config.toml
n_layer = 10
d_model = 768
n_head = 12
n_kv_head = 4
head_dim = 64
d_mlp = 2048
vocab_size = 48838
activation = "swiglu"
norm = "rmsnorm"
norm_place = "pre"
norm_eps = 1e-06
positions = "rope"
rope_base = 10000.0
rope_fraction = 1.0
qk_norm = true
attn_scale = 0.125
bias = "none"
tie_embeddings = false
parallel_block = false
init = "normal"
init_std_qkv = 0.0162
init_std_o = 0.0
init_std_up = 0.0162
init_std_down = 0.0
optimizer = "muon_variant"
lr = 0.0141
lr_mult_o = 2.0
lr_mult_down = 3.0
beta1 = 0.95
lr_head = 0.00361
grad_clip = 1.0
warmup_steps = 0
schedule = "cos"
final_lr_fraction = 0.0
batch_tokens = 65536
seq_len = 1024
doc_mask = true
z_loss = 0.0001
train_tokens = 803700000
steps = 12264
dataset = "wikipedia_en"
Each number is 128 + 24 x the weight over its row's rms, rounded and kept within 0 to 255. Layers, rows and columns count from 0. Numbers have three digits each. The size before them is the row's rms in percent of the matrix's.

# gate: layer 3 MLP gate, 2048x768, rms 0.287, rows 316-361, columns 576-671
# up: layer 3 MLP up, 2048x768, rms 0.284, rows 316-361, columns 576-671
# down: layer 3 MLP down (transposed), 2048x768, rms 3.57e+04, rows 316-361, columns 576-671
gate316 093:135127056125136160120160148112119141145115140141110123126114152110150119119146145115092140111147144146119138124149122118092077136104132130115129118116131156088126161124112150106094119100166096150119134089165106117138175151131152098128144143068113071141061131131125103120180146167116170136
up316 097:108124121166116117116111108151150093095105177122111137123122115124159142175110096139121097132125125136151164093102098144115112133124119131129122116126128139098097138117155140158112150117102119148117153118152157127109149153092149120142151117123100107101105110151111119168130130178137120135
down316 098:096112099100154144157141075121121130132125150117107100089154142161177130116112090149151117146138120120161159122103113125163127160139137112084121110131120115107156148134147153146154103128118126134116126127119126081173117129160094108089141102125171110115106084102115138140145121084160135118
gate317 096:101117108110160108139159137109137115125114160158059126128112120147095117147130116120106072136074151154157114164152133128128149135125090136133163126139100162143165104167157127110131150125140118142122132118130127136177116175137120128144115119152150159112134142120095121118133136145160137100
up317 098:146177161131163126121171125112121101116149144105117105110101129129125150133152151089105134096131132097178161164161138148109123124155105169122133088141146114113142111075137085079130108156098167128131124128116155114128114108119116125119109136160154101109136086181131168164128114130123101140
down317 103:136104139187166095175085153123095120144131106171141114093104127107086122116117138114132131091172164132155139157123133087141136150141149108110133136111168172149146159167124146154164081165157124115108120076094119145150139128082127125145096097126189131081108095108151113162137123113182132194
gate318 095:133103123131155138067133187097127131139148151125150100150095065100144113138116126107122153158109093114146131141099111116133105141122163113128134135155133187095136124134105111164139163129143130088105120128128136124156110172129106147133114132123127121139141161130094118110130111115083109137
up318 096:149158085151140168142131097103129168116135147139115127108154110097116144144120139162116099100146156121170141117167110105113166175121127162148163181095115142128148124170136106130155110132170092132126075130113147101173166107157120099103123153101084129170136103128144148138146117092084127112
down318 101:134148120111141108141155131081118168157077124138109112090160109084106144125096090150144112167126116175141133125150123120150120128092156126110142155135133142166144150113124166126145158118078100136148137147123143112184132137119118141127106114168152117127161089163119126153105143156153164112
gate319 097:091144110104102147139113137126111148156163141121126139158130141129133126103139157140124118157129095125144086134122111120108138073134133122130095132117125114141113147152137169069123132098159147149132153105117108093178167122131137151112138114098113112091157076111125152112105138145104095141
up319 095:140121145162100099129140154154127124185112115104103094147119125135144134144138159099162151164119145111148128129130167116110169081092122140123074137131091100120110135105117089130141114097094108144107118132141136129119117147143125180146131144143168135107148158127174146128125091170165080083
down319 102:087083148183126105134131107115157129130137144135131184177137109127150127130145136121174129108107121120141152120132121172102110093097129111153154167133081118142145147147135123112089124141126164150092119141099111135061192167158154113129164174117152138141121167126170136089097159128094108119
gate320 097:104104150119150135157100100154157107129152135120106111121140148109114090094120105124102096131162120098143076098110139172148135166133099134111167120144115134141137130148150146073158160102172160132165088100099116120119152085105093154119123125153126139147093143155127153149132178113088133168
up320 095:129125134149162133165132093129127118123166106138153086110137093129150157138128142116138095121128093100103148110109110104124105129120161132116154149147139121119098107139125140125082080131131105115116091139130143134123090127138112139074164129092072159160130159143078138148115083115100165111
down320 099:192164147099097104144134144169080099126120112142140102121172168101144143105149157122148136195158163115131152115136156148127105110112149090170154133150085128160131180117174155160116165067152128089088137148163120131111127117133141131137171135117128148056121127147160191163115116145081122146
gate321 098:152136104128139079137155131142087174118122165137099148114154129149117133102167119134117115145114126165123154083153135132142078139127133141105120093128140146134121123088126134135137129113100133158133121131085142174141146116110120146129131120131085100142163138148118112114118110131128120124
up321 098:130147122147141096072118144096095184107136096114139114122140143136175135126086140128105140138137076088126116126120098169118134137147165128137119159167167108153131126136108143122118115125128156115092156090130140140121143113110155114149110113101135140148105082120128141121137116119100165080
down321 100:123155191125102153126114105139128116162131132095130106149116103128145125119145158092137074129176123142124129124067132142103077106146105146093158115129177117061101139109153107113158137103147095121138155113148148134162118134129101133119109116115082058046129156095158094178103112155122141103
gate322 092:138124151106109125155131084121112133140073097133116129125137139120109168132174139105137144111152124155176106087071124152124112173141096123123146119107135092130138112143124124139131099142116097148076158138166151077102118161126168145126130093154119107158121130140105140154156128103170174120
up322 094:138113128111145144142138143064130126129111130091107125153157112117155148090107147090156124123134110154164109088158131131127104116171158152148140158113131106110142122135145147145142135144084087128131167074108146132121160178148114133104130147119117131086094054121144150073152116121112126168
down322 103:122103140104162113144112117065117091130145090159147106153128123133141114150154142103088143152138149128099148113138101083113097127143151153140163184137151152127116137119108127147103142104090135124118150129136177133138150098107182166062145142184135165124114137100107151158123100112186083112
gate323 119:120118114131111180137118122147134113117100146144094142128134107132118121129120171174140111159133161132126128093145151112150103131105114137146119116173122120161117083148129117151143135109120191129132127150139132151148174131132173148134114125123142141128092124094142136174177131113111116121
up323 114:098129112142129125162126089143071167155102131166092129107149113139083138120121130162132124168183160079108131110128093090125157107129123152122143116177138118152121106106091101130118088089113163109091155091157159128156134143152119123135117098080131132132109138128168133148137108096140116123
down323 103:123112122173115096148167133153111154117139135148105124131115130126093117115095148136152129171127151129135103123098114076130133139172116188203086107132139136110105140124094124130125152123095158125114132101163126095121162099137122117142133097116120149118154108123179121139165117129094125124
gate324 100:145135119162097161122109154129144157106156139075137126161149149128111111119151138142130170124121147090085116146144126176108115094108126168122147111134151103124105117113141136164148130151131155170130090121101150102163137142130105095143175123143106176119120194153153107120150131124133087135
up324 100:104136142119099107105143110152079104134116113164146125140102126151107124151143137098118124176142134128129157126134113153119132079120150146100105127146114123119127157116139150121128130121160119112101139126116102139172135127138111125156182105144097113143152131132132102084146164111095130091
down324 098:107062145114122105114138099130143111141130134164100122154168131152152078123113110123109120148120098150138133144094132097141153129103106118161129119140101113126131182179146150098129111089092155136133109146114177136144181112132115149175106138126111115164150124090130121107161144138147126088
gate325 097:126120113127070178159117098126110108131085147144141109110115093131099097108162110113132108201154098084134151106107121109087120094128115134139145109153108121178157144090137156145106102148131116129106143168128121128159138161178103103115132081113133122102148099098110148116084105154096147119
up325 101:105154122142138141144132080108127171090123115162121133108117073179161160175145160118159134155096094111078137162160142089146099160118118149146155120146171110124152130122123140111136117150156151129138117160099130105109139156130139115124141180135151160129092112118120092137094150161103127146
down325 097:127151122129141110153094126096101147098103122099130187162149102128138118149141131086086101125161123112147124133094120140142130137159174121098129150142158129139096130130162128135125145148090177145143134139067124090103117141147133164092143144148096137153107151163097113157129148112123135151
gate326 092:074130134128125135191138108128142115136110147163156132146171129125134134191114141160173148103095189076106148114132140105112121136120142149174121137114118152123157123126163124131120180141167122182092105125098110110078158130098128142138153146097081153159103110135101132123128124114161137131
up326 095:158127185121128087164174145150134130131108091134145138136171121172127118159104146147170133148108121160151128157158111087151144142160084135121156142100125140141125143148105120121142162109177138099119105135167111117129135146099123097071129135080120119147132090111108170146121135124140128128
down326 097:150120123124119152117142119141160103147133133145132121089122105184141092063067114123138111140076131112174147104198132126104128122128114148097156094136135148091114096113156165115134166143107139097125119148128144106155133124125138147140176149146109138124114108104145159149066119166138133141
gate327 097:127107108113106108121140196152159103091129086156115171146120114112072145079130165160090118155129169143115138160146160102093111130085099160140162146098089164137113136141126096132130129108129137086108110160150108119113167112140164103113137121110158155153117135153151104130105111146117150154
up327 094:109123112128136100135155118136152149117190075119134131141082092071146111142146138140132147126075159089155122147146163120099104166127136153122082120137101133166141114097136096096118146138145101142128105126131147153159130123128094133139166087124135081214133117134123126171148122104130154115
down327 100:118108137157125130134124141141150115103102094138105106118129123093132080085147124101147135134181166148143127113135125133100143145154158145158127139110129119171150133123125132122172120104175133101103115104134176135193168113133156143129121110099162120116112129130135159089093098108141091122
gate328 094:137122170155138120156116157130147138160133168127093116135127109159117130113165117093122107111115133114161150154122099151137104112158121117152147107064123114103118132127106088117142128110113149165145165109128105121109110145076127145165108123116092137116122159099133184086136100146161087151
up328 095:106110150076100183149104100117165152147144151161124125136124130173145131154143100128083137089142131144151126108119105127149097133150132100148137133115159159090100140139108109116187114115149121120155139073132157128122110111149141108151157126115115114127104132134114108092077108117143142158
down328 098:101132119129137140121108159095102105122128100121168120101160152140172149185101135110115127122137114142143129143135138143108126166095125121131130104078122099102122160104129135161155090159139141131133163135105135126116158144074102134148124183158145088110156064162157157143106138110153132128
gate329 104:130110095117070142149144120145138115088149100111155142106135125151134147084121131154150145111151140169135127138098157144101155126130143151121117141147092119061109098117124095117106137139156123117171142116152115092128142091117140181122101097108130165129159130074108166117127149149119140145
up329 107:130156153103139111124126119139075127143125120152148134128177139120124114143136150142088140152119106118107114078124160103120139166127177103117095143087150135144160129126106120115131139093096133156128161117108132176078158127140088096122175120128148073125087145143122136113094147136143142101
down329 102:139166167149110135117099098091069177106095100119103127136107117132129134150109136120132161141134129098095165118139110160114134146123157124128112118114103129113154146116110098120138129129115176124167099145127155109134116149124131109118157136156167094101112154184121149139121133128110204110
gate330 099:125139147149161140132124100171117126087188141119099103104138181064158096080121196155113115108090140179136147137176113071083096124129114104151105132097137080153081162120158160142111139150111165114094146126145167174119128145127122130111102145137128085089098070140106111136190110111139152137
up330 101:110125135133091105134122091167115160098162093117110115117149130107145131139123136139094127130135112131126103103127136132104105106130166134143140118157142170141099172114119129101138107123112159064121143090124131157089141139097165100125112127148135089129118118146114118200156110076105136172
down330 103:168133094107119174124111120103155137105141094121120127133144115079138132169121099137130116131166107109164116110075117129113135141098147123118145121122176153121084144126182124135094128110144150136110125109118121155123146096079104111129112112127157146143145087167123115109122130160121106132
gate331 104:107141115141134107154123111150086137130129128087090120159144096100161130123124145135094138146093147139097169172085113132133096152136103121105106152133117109146087143130139113140157149174140123154144137116114155137141114141166150085073151127099133159164080164124102134147149118129125099180
up331 102:150111123152119160113140136126182125116149121139162141141125143097099159103122125179136098130159136125126137156173125128124107104115119190173135103111105119142107121101134138094073140075081166143131104136093128097135126119165087155135082136156124154092150147146141132182110117146088125119
down331 098:165082118091107101108116134144138160160154133135148116162140120119097090110133137181145147116151146131141155126107142124112100126069103123141136152181106132112171087132114108109105164110063136142126131130109174117160147114153115155155100093158162143073104140107117158158124116135118154130
gate332 097:149154126080133142118107113118119148121155117078154158143118145152121137108172126153122121116120103106125115159105086160159116160118136114165155130156111086134136131131121115126188113130152126110094151080119116112140157147179133116119151088110126106087143127124166146146124110129172090120
up332 097:139129115144129136124171119109115115104134131073138113137137105148117106141092162083115142117132113120133101106178126099136191098138136135112150124123134094127077092120138140130087100115094112103168139140144085120084110141158142159128139169126098147107110118139117136145139121117135109147
down332 099:138146153119122154175123152152147071122116163116156122130163140120124182113081170126106119149144102133133077140152156117110104137103147152140154158121153150158126108163134149114133174129148103105117129095094124099128122123149187139095119206142123130140131103156140125169119121138115120154
gate333 097:076102128081116144162101102174112116137116102108154144162130105136119111120139142109107131125129109156163106134133115117146114074100132139173182135140134100176101102082091135134091126131133119142185134130141081114132089135159120114112109122141121119145110152184167134122143083158147128126
up333 101:097148152085114105100125087133119136097136118170180149123127138084119132097094121163130144153116109160168122154177102068128126126146124145130144109138165084065136114125129108101164135163105125139113123128077134066145151109168140100138114116132113154107136093170110119145100167165127172102
down333 099:113151170119115134122110112144139134167151142125174112147105161143133096134116125116122083122158094127144116123144139102107098138093149154140129088120093089143112140127073121109167133159128137153125136138150108151081157143145144110107102141124125153137100144145120127110147092173157108125
gate334 096:139125116127111116125123176129081156155121123099120176106122154141117102171086108135116125158140152155120105160136098084120149133126084100087147105100104151106118129089128099188118115153085139129142133112081119146106119125124134110184131148160143112125116120149147114108121110145107203144
up334 097:165144129127103144099102141135124166121157144118126116106149119147152148172147136141112149132135111154155183109120134085163132113121116105119125114091163148161156149093133137163114108120126153140172090124112107128098146144120119144154119082173119138119151147148131117123122163135149148113
down334 100:141138149112132150133108091130122103143101098124142127130101146138154137113150112107083093128122148090104132115130134153134133156104131121100138113100127143132117142089158096127155106129084123121110123127114128139103112121105138139133152164181103151119130110135124089143162168165095116137
gate335 105:129146102134136116182140165180126126158160110120156139136159119137122061139189124139110132114120141083073117152158134159138112115108137111156128174146120143136124133183134111128136116117112133136093172128162115085128110135160111149100151152125148152123135142133151150112153120115099144151
up335 106:135117133124116122132122151132155152100098140103140093131130094175119149143120146159122162136161110148142149109141132133098100155138130171123147134122102099136148121102109126128153107098117154145093124150150100154091141117128093136130136107181094175155103170136137133118167131146095143103
down335 099:105145100105150104162117143107146134137135142162127074110131121153129098101148090116116091143147127146121154160105105179153122131093137145150114131127121125101094145095110123136138094131089139110143175126114106126132136123142176094091116161164185112131163142142168165114169119107115164121
gate336 113:140116089171104098124137103103145133133126113164127120104122071130115133171191143123133120099150132140114115100130089118126120098112131142127148132110099103102135177080088143093137114103135084110107172139119125201142117123140099154118132145104108189115080121153147161108156125119119137156
up336 108:143127088126179109170129156118140102149144134065121134111112112128126148108109102110123136112172150127150105118127105113142148072090120154098151141148137121131078166116111151098134154108106129108150123120117152123140158138125194107099085151159196164161170134113122140156117154137159175155
down336 100:140130122159083070105112136153121133128112077134168157154137108123135115113134109093120106112147128090133160161104160144164153140092091094119123175144129125187140102139133128128130180119100139127106062178099143130104115129137145110108135133107173124081110127124107157142139144118101168137
gate337 097:122075104100137133133140096128130112167101117133121145098135129154146122178103170129143111133105133128090117101078131081091140126146118157116105114109105158121090120143142108128122174079138126189120129157085125106095113126152130143142109110146090145100112128117162151123099126067138104147
up337 098:156081100138121135126097116127120138124117121140076088118125107147166191096165121064122137118136129099132093107100148121093131127160142100092130104104116098164112073107129107139159135148143097104131163148121121112131127150161073152118113133069157147132103115129155118172111092144133137111
down337 098:112113152115112138162116137107123101142164123124138108158111139153174136139132106113079110161124163087101142133119129118148134171136107137114132149116159136127149110082098129145095074163132106103129112113112131092105127161133138128081143134108155161128114139113139131106078124104111169153
gate338 100:159108116150165120122122125157115118117127085122128167181128195120112174128094142132063103147132128176113146142172135131165109148143149149139119135118118145143160127178093154125129155130076133167151074098077127134141123141132143132164143113110138126108161165110102134133104137113147097123
up338 100:122094110124132152124161135144136124103153137122106172138172130071139099129110142120113122157085173118079109143125123109129077105126104119109106116112143133131143139096140174114134156160073161149125135115116127164137111114100083103164076109110151120139129096118122142112144119106161116118
down338 102:139165139110146163143112163112113129094141145117118118185105119128075189101207153115153170138144137134143099135124103157122119103151133150138129127095122149119153136153155139167155155074120160146162115089108121102161088136101111120106141166101084121098155121145156099106192134147088126109
gate339 099:110140137153103140094138160108127137124139143126111092131111133168134097095119149148138132136081106091154123162127132087126113110134104116111147150155120141170098127108113160111084116155141132124166128135169121152127119136195104097115116090124125099143128115149138101118119157107111108110
up339 094:122086144128110183125065101106116086135123116110148136055081175128115110121146149104126145170105169113086148141099098114099132141107110132095166136123168140157158154110102141131140138091116137148127152084085135112121111139102103119168168118103113068096133117143110141153122137096125127151
down339 096:125144141110110131185116147184154117173122143124159167137109105177114079080093143154125114122132147095102150103130101131118125178099127141123131112129137138094172112150118140122129123125112135152141099110108107155125141121080124077147137125103116192121135107084085101124132159100144109108
gate340 093:151154128079132151112144100120130111075112107098136114154142150082109130127141151114161180169185144110149156176170137144151111173131144144150124149130122108114144157167086098149121132138113097162137107112111157150138135165116148140121113082168140177148093174154123083123118155087138148136
up340 093:135094154128100117114150111136151084108139097101144176154123110143079134140107158102110106168134175123130123061112137104103153119116103138147142144111133125130094108123122090150100113082123125136115144155130150127148086135167096143125125111098090117114128096119059124131140111140108116154
down340 098:137123126125089110149129124063157125152122111187109076120144139148149127103102145133120111160163116092128155153104123088116119137171114134136138112130174169114096184112177108148153138056095158108167110159112123111193148141103118092106091126167139138172117118128114136123130138119155122136
gate341 098:121081124113125103129088149164142112137142151159160116169161155104134141146093161097122156159099132125162122101118163136171115132114136136172148146084104100144103145114071134117113118072118143123144119118107133105147114135103127120143074141117118180186124125090123165147144153126092112118
up341 102:122087114141107162154140173131184144122163154124089107123122126119120107130109140155158130136132106125173071153122130116113130124131100161117126141131149134146135127161132138145133118104138071127144107127136123170142090134105147144134114118145152116118135170149140116117181142085090085113
down341 099:120138148103138101123109157176134140133150156101098110106078086187099141117110143105141159129119158117098086125158184099105171143156153129114125141076142080077100098160150154117159156136111111128159174133171146122095140143157088130095123098130128101132101154123130135104178172109137131103
gate342 099:134126153182165156100117132172123095139128118135153177146137113107126133120119108118106111132138124075099144103131154142138150127098131132099092183157111135126116131132153093117154130075127121107106112157129112128158124172135123082106169156107083180128139103097150158144099172111119124103
up342 102:145101160103115150114117134146161132083101113129113113151118151117095133138112098106153116170111110113161125107150134118149106104149161156117101102100159162134143135150137122149148135141142130149131084113145141116118159125093097094114141138112159109159159116113080117147125105099156137167
down342 098:163077152095152135150133138106137138130158154098109106114125131123134130164131127111131125124113138140111145105121152161079141098147168151112119110113149117109137137082157139135149094150100156186173106142128135152143119138114097112117122130131154063153147147172134139087137125170109146140
gate343 096:098102136134124158089153153098129145087135108128109124135113138136136096117112125148117086139124129132104147123149121147168128187124153118170148111098103125113112117130133114126094180135175107057115145116135170088131118135112149113097095107106158086108101128114118164188127108109120128117
up343 098:141100107142111148133198189155104129161125134084132133149132122147141116096125152117155114100159116121148086115138101161154146147124131114124134092109150102112133121120152149131141115161123118135135117124085097115106130124120081154103104148151161108113100111172170141098090126155114110152
down343 099:118137161133115126141114115165117127089121177138076142099148106106098125112139119136145083133148072116126123108104124131087116109170094132123124117148143135146148128126132180103082114125108169107081143118166081118088114141113136101128142112087117140107132144117124150120142160108125130163
gate344 099:129122156137115130118159142157138131082176103104140149119157116117120134110092109124128119119159145143110132124125107108122123087091137085096077109081147114127127144103112145107117127128137123141150111169095137172171070141155099115141151155151148119141100155132168167134089140144165129105
up344 101:151097085124136154082140150127117165123108105131166129124092121147182112134115137132149128143128128078112116146145116161134139110143129134152108147145102162119130095117132102139187100144118149125114122120124121102110155088151135146145099131158100149134108146103137143126152126185126104160
down344 098:140111113117095121133092115156141099124119122161133172138137118108152115115149142148107162131119141154114133090110131095090155102143101157154133122153128167152098129134131093102157107087127099141131140122150120104117121124093140106069118133132144114144104141121103141138120080128149132107
gate345 097:149109137094122140091141147123113122129108171119130119126156112189148108120123169129088123135139106142127153167114127118131131098075099121101171094188130101103124153076176127147118114168114127119150111143132114135134103120142116148158135140107108066114105160135163103126111108125159134145
up345 097:108144111148145162136108143173173161151152140155151079137149109159091151160120126128161133167104138175155116159117112119108167135117111156071122118172071146162145129121158164153141141162149136095104132146098131096127105153160133177116101176108079133138138129159145091118121125075153129141
down345 104:129151160128112109106154146086144129149173151113126166140104102124124131068105115161142111145068133104099131153161151171138160144116107114132108145114153096107128120142115177113142134116137110138112140131143151119134158085084165129159080140142167130095117163102146171135100144126132104097
gate346 096:152149134084120123123121107154103155146154176078119096167109137093070112111175131159112112122118167085076094126131144130080100131125140163168195117119130128096126136146148116163145179089105099156133143060140099104136153137155087115194151113135122130141117166142104119131098084118072158154
up346 096:114172123132139115174105098087125147097121115132159136114119112110145120065095086117166105136093104137151084148106164143130167169152130128078113143137086135119111158125163136093135136138117150093136089156133121130164117153092178127090118167090143145104159117126122093119099127148133140099
down346 101:115115154132132141082138128151125147109126165125093140093185110158125095118074093134090107146106097143157156149153167128084155126174156126129143132187167167093146154117159133099123146091125151130105102131107092135146110094147146089050119139133111141124139127082122178135120146109144125127
gate347 092:085137176154120117142096086090161113089150143124150138113116179129101145102120081096083151136191117166176165124115118140115142143153131143122093173111147125104139139159163108096138127120134132105109161131140144114136118095129124117195081085128100127098160135117147128108058137124147140130
up347 094:142150148154143129148130132144137146157134120128098148077168127103110110111107113130131150173128104136109148153094117121119101090115119110183128122134131108137109103110147120125134098138138106110116127140114135132165153142093097118100099095124109121126147104131150142149117119100120083131
down347 100:122114135134102146198134084167135116120144143163133136127107143091118148125110145149136136127153122137150140107133111146108103079141112098140129137105137146159130132129119130115130113087123136111192090122130146147139134109119115117102104122111157091134132096118130133141145148124101111152
gate348 103:143110114139125138155159133076127136156109120134131119116137110089109115126138116155111117174108100111104134112168106110137116112135162118152097145124097103114111101184082092118132146194114095151116117137140156159119113096162105120104101105127128098150131121155157116096117160116147108102
up348 101:124205123121115122145131097114128140089134130125076132121094112118118132123137123148119133135098185114167125138129172140082099138158145078176098091171111122093091104186112084156122151120101152118129136106160125129154084129101071098118177091123122095128109136111131097181108107111133129095
down348 099:163131144138112150126166166108124126136085197134150134153102164142115109166129135098122099160105137089133107130132137120122103115115133125122158152121137129143148109152111121128162166144126121126124118146112120119108164118092134104133146105114164147139116130145138154143106123110171138161
gate349 099:094109123131139162113130123142119121141125141153145090110114112100097103143118103129129149158142099131132187141139163148115149116136134182133121141115136116144152160144151143131189129165126149115104115114123119160129117163144101099205122093165127144136140124125110118063089159125173097092
up349 101:139118133124152117150126100160134152144108105142113124146102140095157111140114122138119169112098167134115097130096120140119102157136151092114122117126135114129128111127124146133125158194152115163105128169130154102142144153078169120147157110094153164113105149108150123190180147108112138097
down349 100:114116163088117107143123135144122155074143128125130174105100131112142117153116113115146111161114108142126121142139140134091101169153127119105142150139153126111156125131118109117141121134141120074074134141126147142187152124122137124122112113116125139146114156149083131127165117123075137141
gate350 099:148137106141121136127118128124134124088146130107152111164119141144137139154078109129141091099134121136117118161091132096130144142109135133124164149123137106097122117142137120147127118095102138160149147097107117118120138152162117107134186139116157145153116126105114131155112102112110130158
up350 099:125140146138193107122091155084146079159139130100136113132091141094160122091133151107140137160086108108083156148127145139134156145121099138139126105136107064133167117150122135156148153093150128119116130128142148138100111142188129100122139127137088100118137158120101135111179137099116103151
down350 101:116113130160089098153103146106143126100121139138158122148141134140149106156146164145143122111126132113143096095120115143110089108140149164117137112111100087131125102160106133157115095106071074134141126151145125110112109092128105118171154112101133132115127109156102112083154132126114070105
gate351 098:091104134117156086101135133116127129097124143126128096100117112176153128112149132095124108097137161127131154150129164150099107100102100131117154147180179190152148152122141119128141143119133111095145140111159165104132171093115090085157135158097141104146105144153152128111132138094130107125
up351 097:131174146162122094160109171105115134128167132128119176145080124176118132129135125104121137097138130160154173188132161130150144090117118138096140142167128163131085144126086119110159120136127144117155118133127122104130157105143173134121168120154097133121116139129122198179161147091132124155
down351 097:133118155102137077130067145112135172124130128140155152147141123162111165110177101135151132172099109125119155148103163066107131159085130101133160106144110157121094149158130147090109142142091108103133120125123122086120166143113108111123120103126119127134180093127112129150118144137125119116
gate352 098:136162148153093100086122184088125139181104136095175142186101149130099147129132129140120146084165108152136107145125148130112120144131147083166139127130088144128132178122127130149144149139123149107105145126100175130126149160129110142083135133133174112117103129112124137135110132112120128114
up352 102:099127112131098131140092155084165135142141167101085125139146141113108132116123154094136086104135118072118118135121116127147124147130137138118120138178113132156117073128134135166164164100128136135136155160128088116111095128148097138111104164137136128098107100145141102134117136146160123104
down352 099:135088152128132121157098132144138114146143098141131114101090111076129136119121119129130172084163093122138108135123122122073072142139117153121123139136100108122150094119126132127146140121106112111151152133158128139118136149124154133121114131139108140145135116108162116166163119105125123176
gate353 112:099118172139078155179132131107164141157133143119103114139098167169130123113154134141101132107112114106166107109099120119128127173131160104141135160132094079137148150153148169116111133118125110155156156118121144136163099134120109120102139133198119136137185106091122154080138132120142135145
up353 107:183160133190108107133165126130126165106141106102148123127101166144128170162107120079152148140145166147086150174121097092102167110130122126145119128137153116139091125145104125101145093105158093098123142097132133095106156150146111107144104130112131179062119118121107120127170128119101122119
down353 100:134131084078140100108132116145118122091137123136138175156102136148120161148145114148130136143180115162110137130145133168137124139163114112138140139156101133181125092135149126076151138172132112143125101103098121140122139106119173074120136179135142142127154142148107147131104167122135125152
gate354 101:124120124124159116112099119141174128101169157134082101162165151147146119151161159114089154136083119133120138133119146147160148096148153111101131133152075152088079129126098162112175114113137146104134163099132149103193160150163098131111167159132151123135133124118129163137088126135160159104
up354 102:144072130109133137153137109123123128122158146140084113121161145132130143125127126143139094118120141117128132093092144187102101127131142102119106145084138100114106135143113127078145120129081188106180118125161086123139143105133120156140136146098121163129150105113152105146112102120143125102
down354 098:146158152071111104127115151156131120145136131116096125125114154135091140130127115125088094114137115132138151112116106131113084143151127094133147086116083121143162163133150143125100112145131098164123148138116104156136151150108096151154146112119132092157133107121142155165153148124126120131
gate355 097:150083145153125147136130145150147127170152090105120146120140122144160129172138140102110091146147125132147156148201150129110139135184105126152156115117090089120127139106121127128145149090127145137160183187114125121119188114119144157108183081102108123128139136044115158141103132099091108184
up355 094:123149130130108146135118122104153145112131121149073088150102137134142124131128149115104101112132155113140114139106119158077118116144181097137136128136096166148156130124153117149112140162118090191132094147114172148136100112141153141143143145142132109088110143138099098156130140121147145105
down355 099:140124160125111196143136134163125062142148120161140096139134081158150083139108119115136121079114107121131144158113154123159133135136124129137137125139108105123111151149128174157160159159115104146105115093128158154141121131119077117109143111136153129130101108089164121099135169124172135150
gate356 098:137177110113107101106164161154126080160164165147161102154135138111128122145112137163123108149104148087128122080117095130156112136162145118159101132153109129123143130124128161135181112145122150119112146172130141163159153151167144128145136133179116178103127106100094141125133118090136115106
up356 100:108159130147049114162120142099094154144102103136132082120147125080141117180151102113151141158109136121120111113142132118129136099098141122067085150077105150171131133161127135094131109116110121129156112129129168143116095113119123130146144119123135163124109136086132100141110112115130140152
down356 103:133133118157077127096092157136196130109146145136114092136130104155147104177140109143164154129113122098160113112125153126111149128102168155131138153119112111138134128129148140128183094153105171106108175122109170076104131155123163146150115190123179164088130150071158145105092120117117086144
gate357 094:140111121102130120149098116085110103131141178132171136071063096126139113121130102068110122158115118116141144083125140111122085158136186127137115098131105102126146130172150160159126077114123137159090163139099105194153095137114114130133113117108145141085116143164123143136167152135130098093
up357 097:134118136131123130146096124158163092136143121141134119120146083152136145128112107148106096135146162150130165133112115158131182110139145169176132078144147117131145160145146132126118081121103162082129127160133085122123076143151120157118119117149085144144130102125093112129133104107082125125
down357 100:127122202139124118173106109088159114141137140161111130104182148139157143074147096120183103120107118097165164124107108102139115132133132163122141161121119051136144149116145121150115130184139127159154124123118118158136137134122159171142099145127108117135121114160118138121100167113114130136
gate358 096:140117130160103101136107116176149130134078127171105082143100111151125146077147155128081157108125142146118124137129103129127141115144138136098125162126118095101157150123143092125145118120103148129106102115136091144148147079099164106110173116147170072158104138106111127101151101140116115092
up358 097:110173126101156127155139145114083095108150159136144147102133111151157103113089155105111053132120131130119148131141128154113122157124115134134140113096123084130170117134123140106095159141136110094147136109139160189146154098147126165148141142109095182172152133135140111158125138091138106077
down358 102:124127121085160133184082091105131131185120101142098121119109126115147122138116127136071093167161175081131119129117077114174140094175126140141143139124102114086171116087101136142109104154131152155131123136155155153135082113159115153136152131111121152153123118115088128154094143162166157148
gate359 096:112147134128137130171100110135091095146145158137145149116106129137134109123128122135069135141127136117097155131104153132139150119159132116136124159097149128123133185131159121115161134139098150182162121138150146119116140094090107142159130148142081095124146105131137166095169189100112142154
up359 094:144159121134138111086111161180150102098151111158131156173070054150091152132115119124113086123162164141155109127173128173124101143154102124132122137173157132099082163141116112143090082139169184124121138169140139132150176174121168167139145139112116106115102117127138144093080119123178141125
down359 101:121121110146103129098142139116144164107102149139131112081137160147123112110141093148113085141114115108116100131143146121103107153160115107156146084144172125157111195102124137104134130115119117081139130147068128116093079111099139108091167120187098157138118145116158132099124112099153142129
gate360 099:138167099134114117104121117096139116159140110154164107148122102142156096088130134123142095090121118118137101165094123129118110144152133153104142133105109140173146114113101111123172123119157105119115137129123111122099159118125133158122130125117102132098115110140124137135183158127115122083
up360 096:122149153121136131114168137135142170150132091125151123119120145152111131142163091172100116111138133148117138105164133106126141084115136172129120137143141117155080136083093146115155096144133166166126116141088169114095150167112113066118138132128112166139124085121168083153128121115160116104
down360 098:189162117141139131140117094156135109119129128101111091115147122122134111135140109157106194131122137100100130114133152075148142103133148104144144146165116145110106126134125159158129134148139115148158141095122077149117108133149083140114136157090162106096117080168164141137135151136108130121
gate361 094:106139117125138106134163132147100148125123166134146126122081131097136130132127170160197141108125129138064131165118111091119118159086119170138113114108135140138146118113147131160170122117145103128136168101138134136153098103147146159137149155108130144112098159117087117111113134108114150139
up361 095:142118100149152152079093112159129144142156105135107136092118153100098143108097157143154100150100112139127107098113124105160161151085134094111107104156182130133085125118156120131094143147098148146164136165097129133118142167124115127125170128095078161118115165145148140064088136137122115156
down361 102:115100109155144141114176142131079122123115122137154124116122116106159134112075157121119178136115108158127123116175116139144123152136120127137129163113109131113177092148156136189159133145144139089090123097127109104152113113135111175082148214148123134129100105146148113092097111136086146116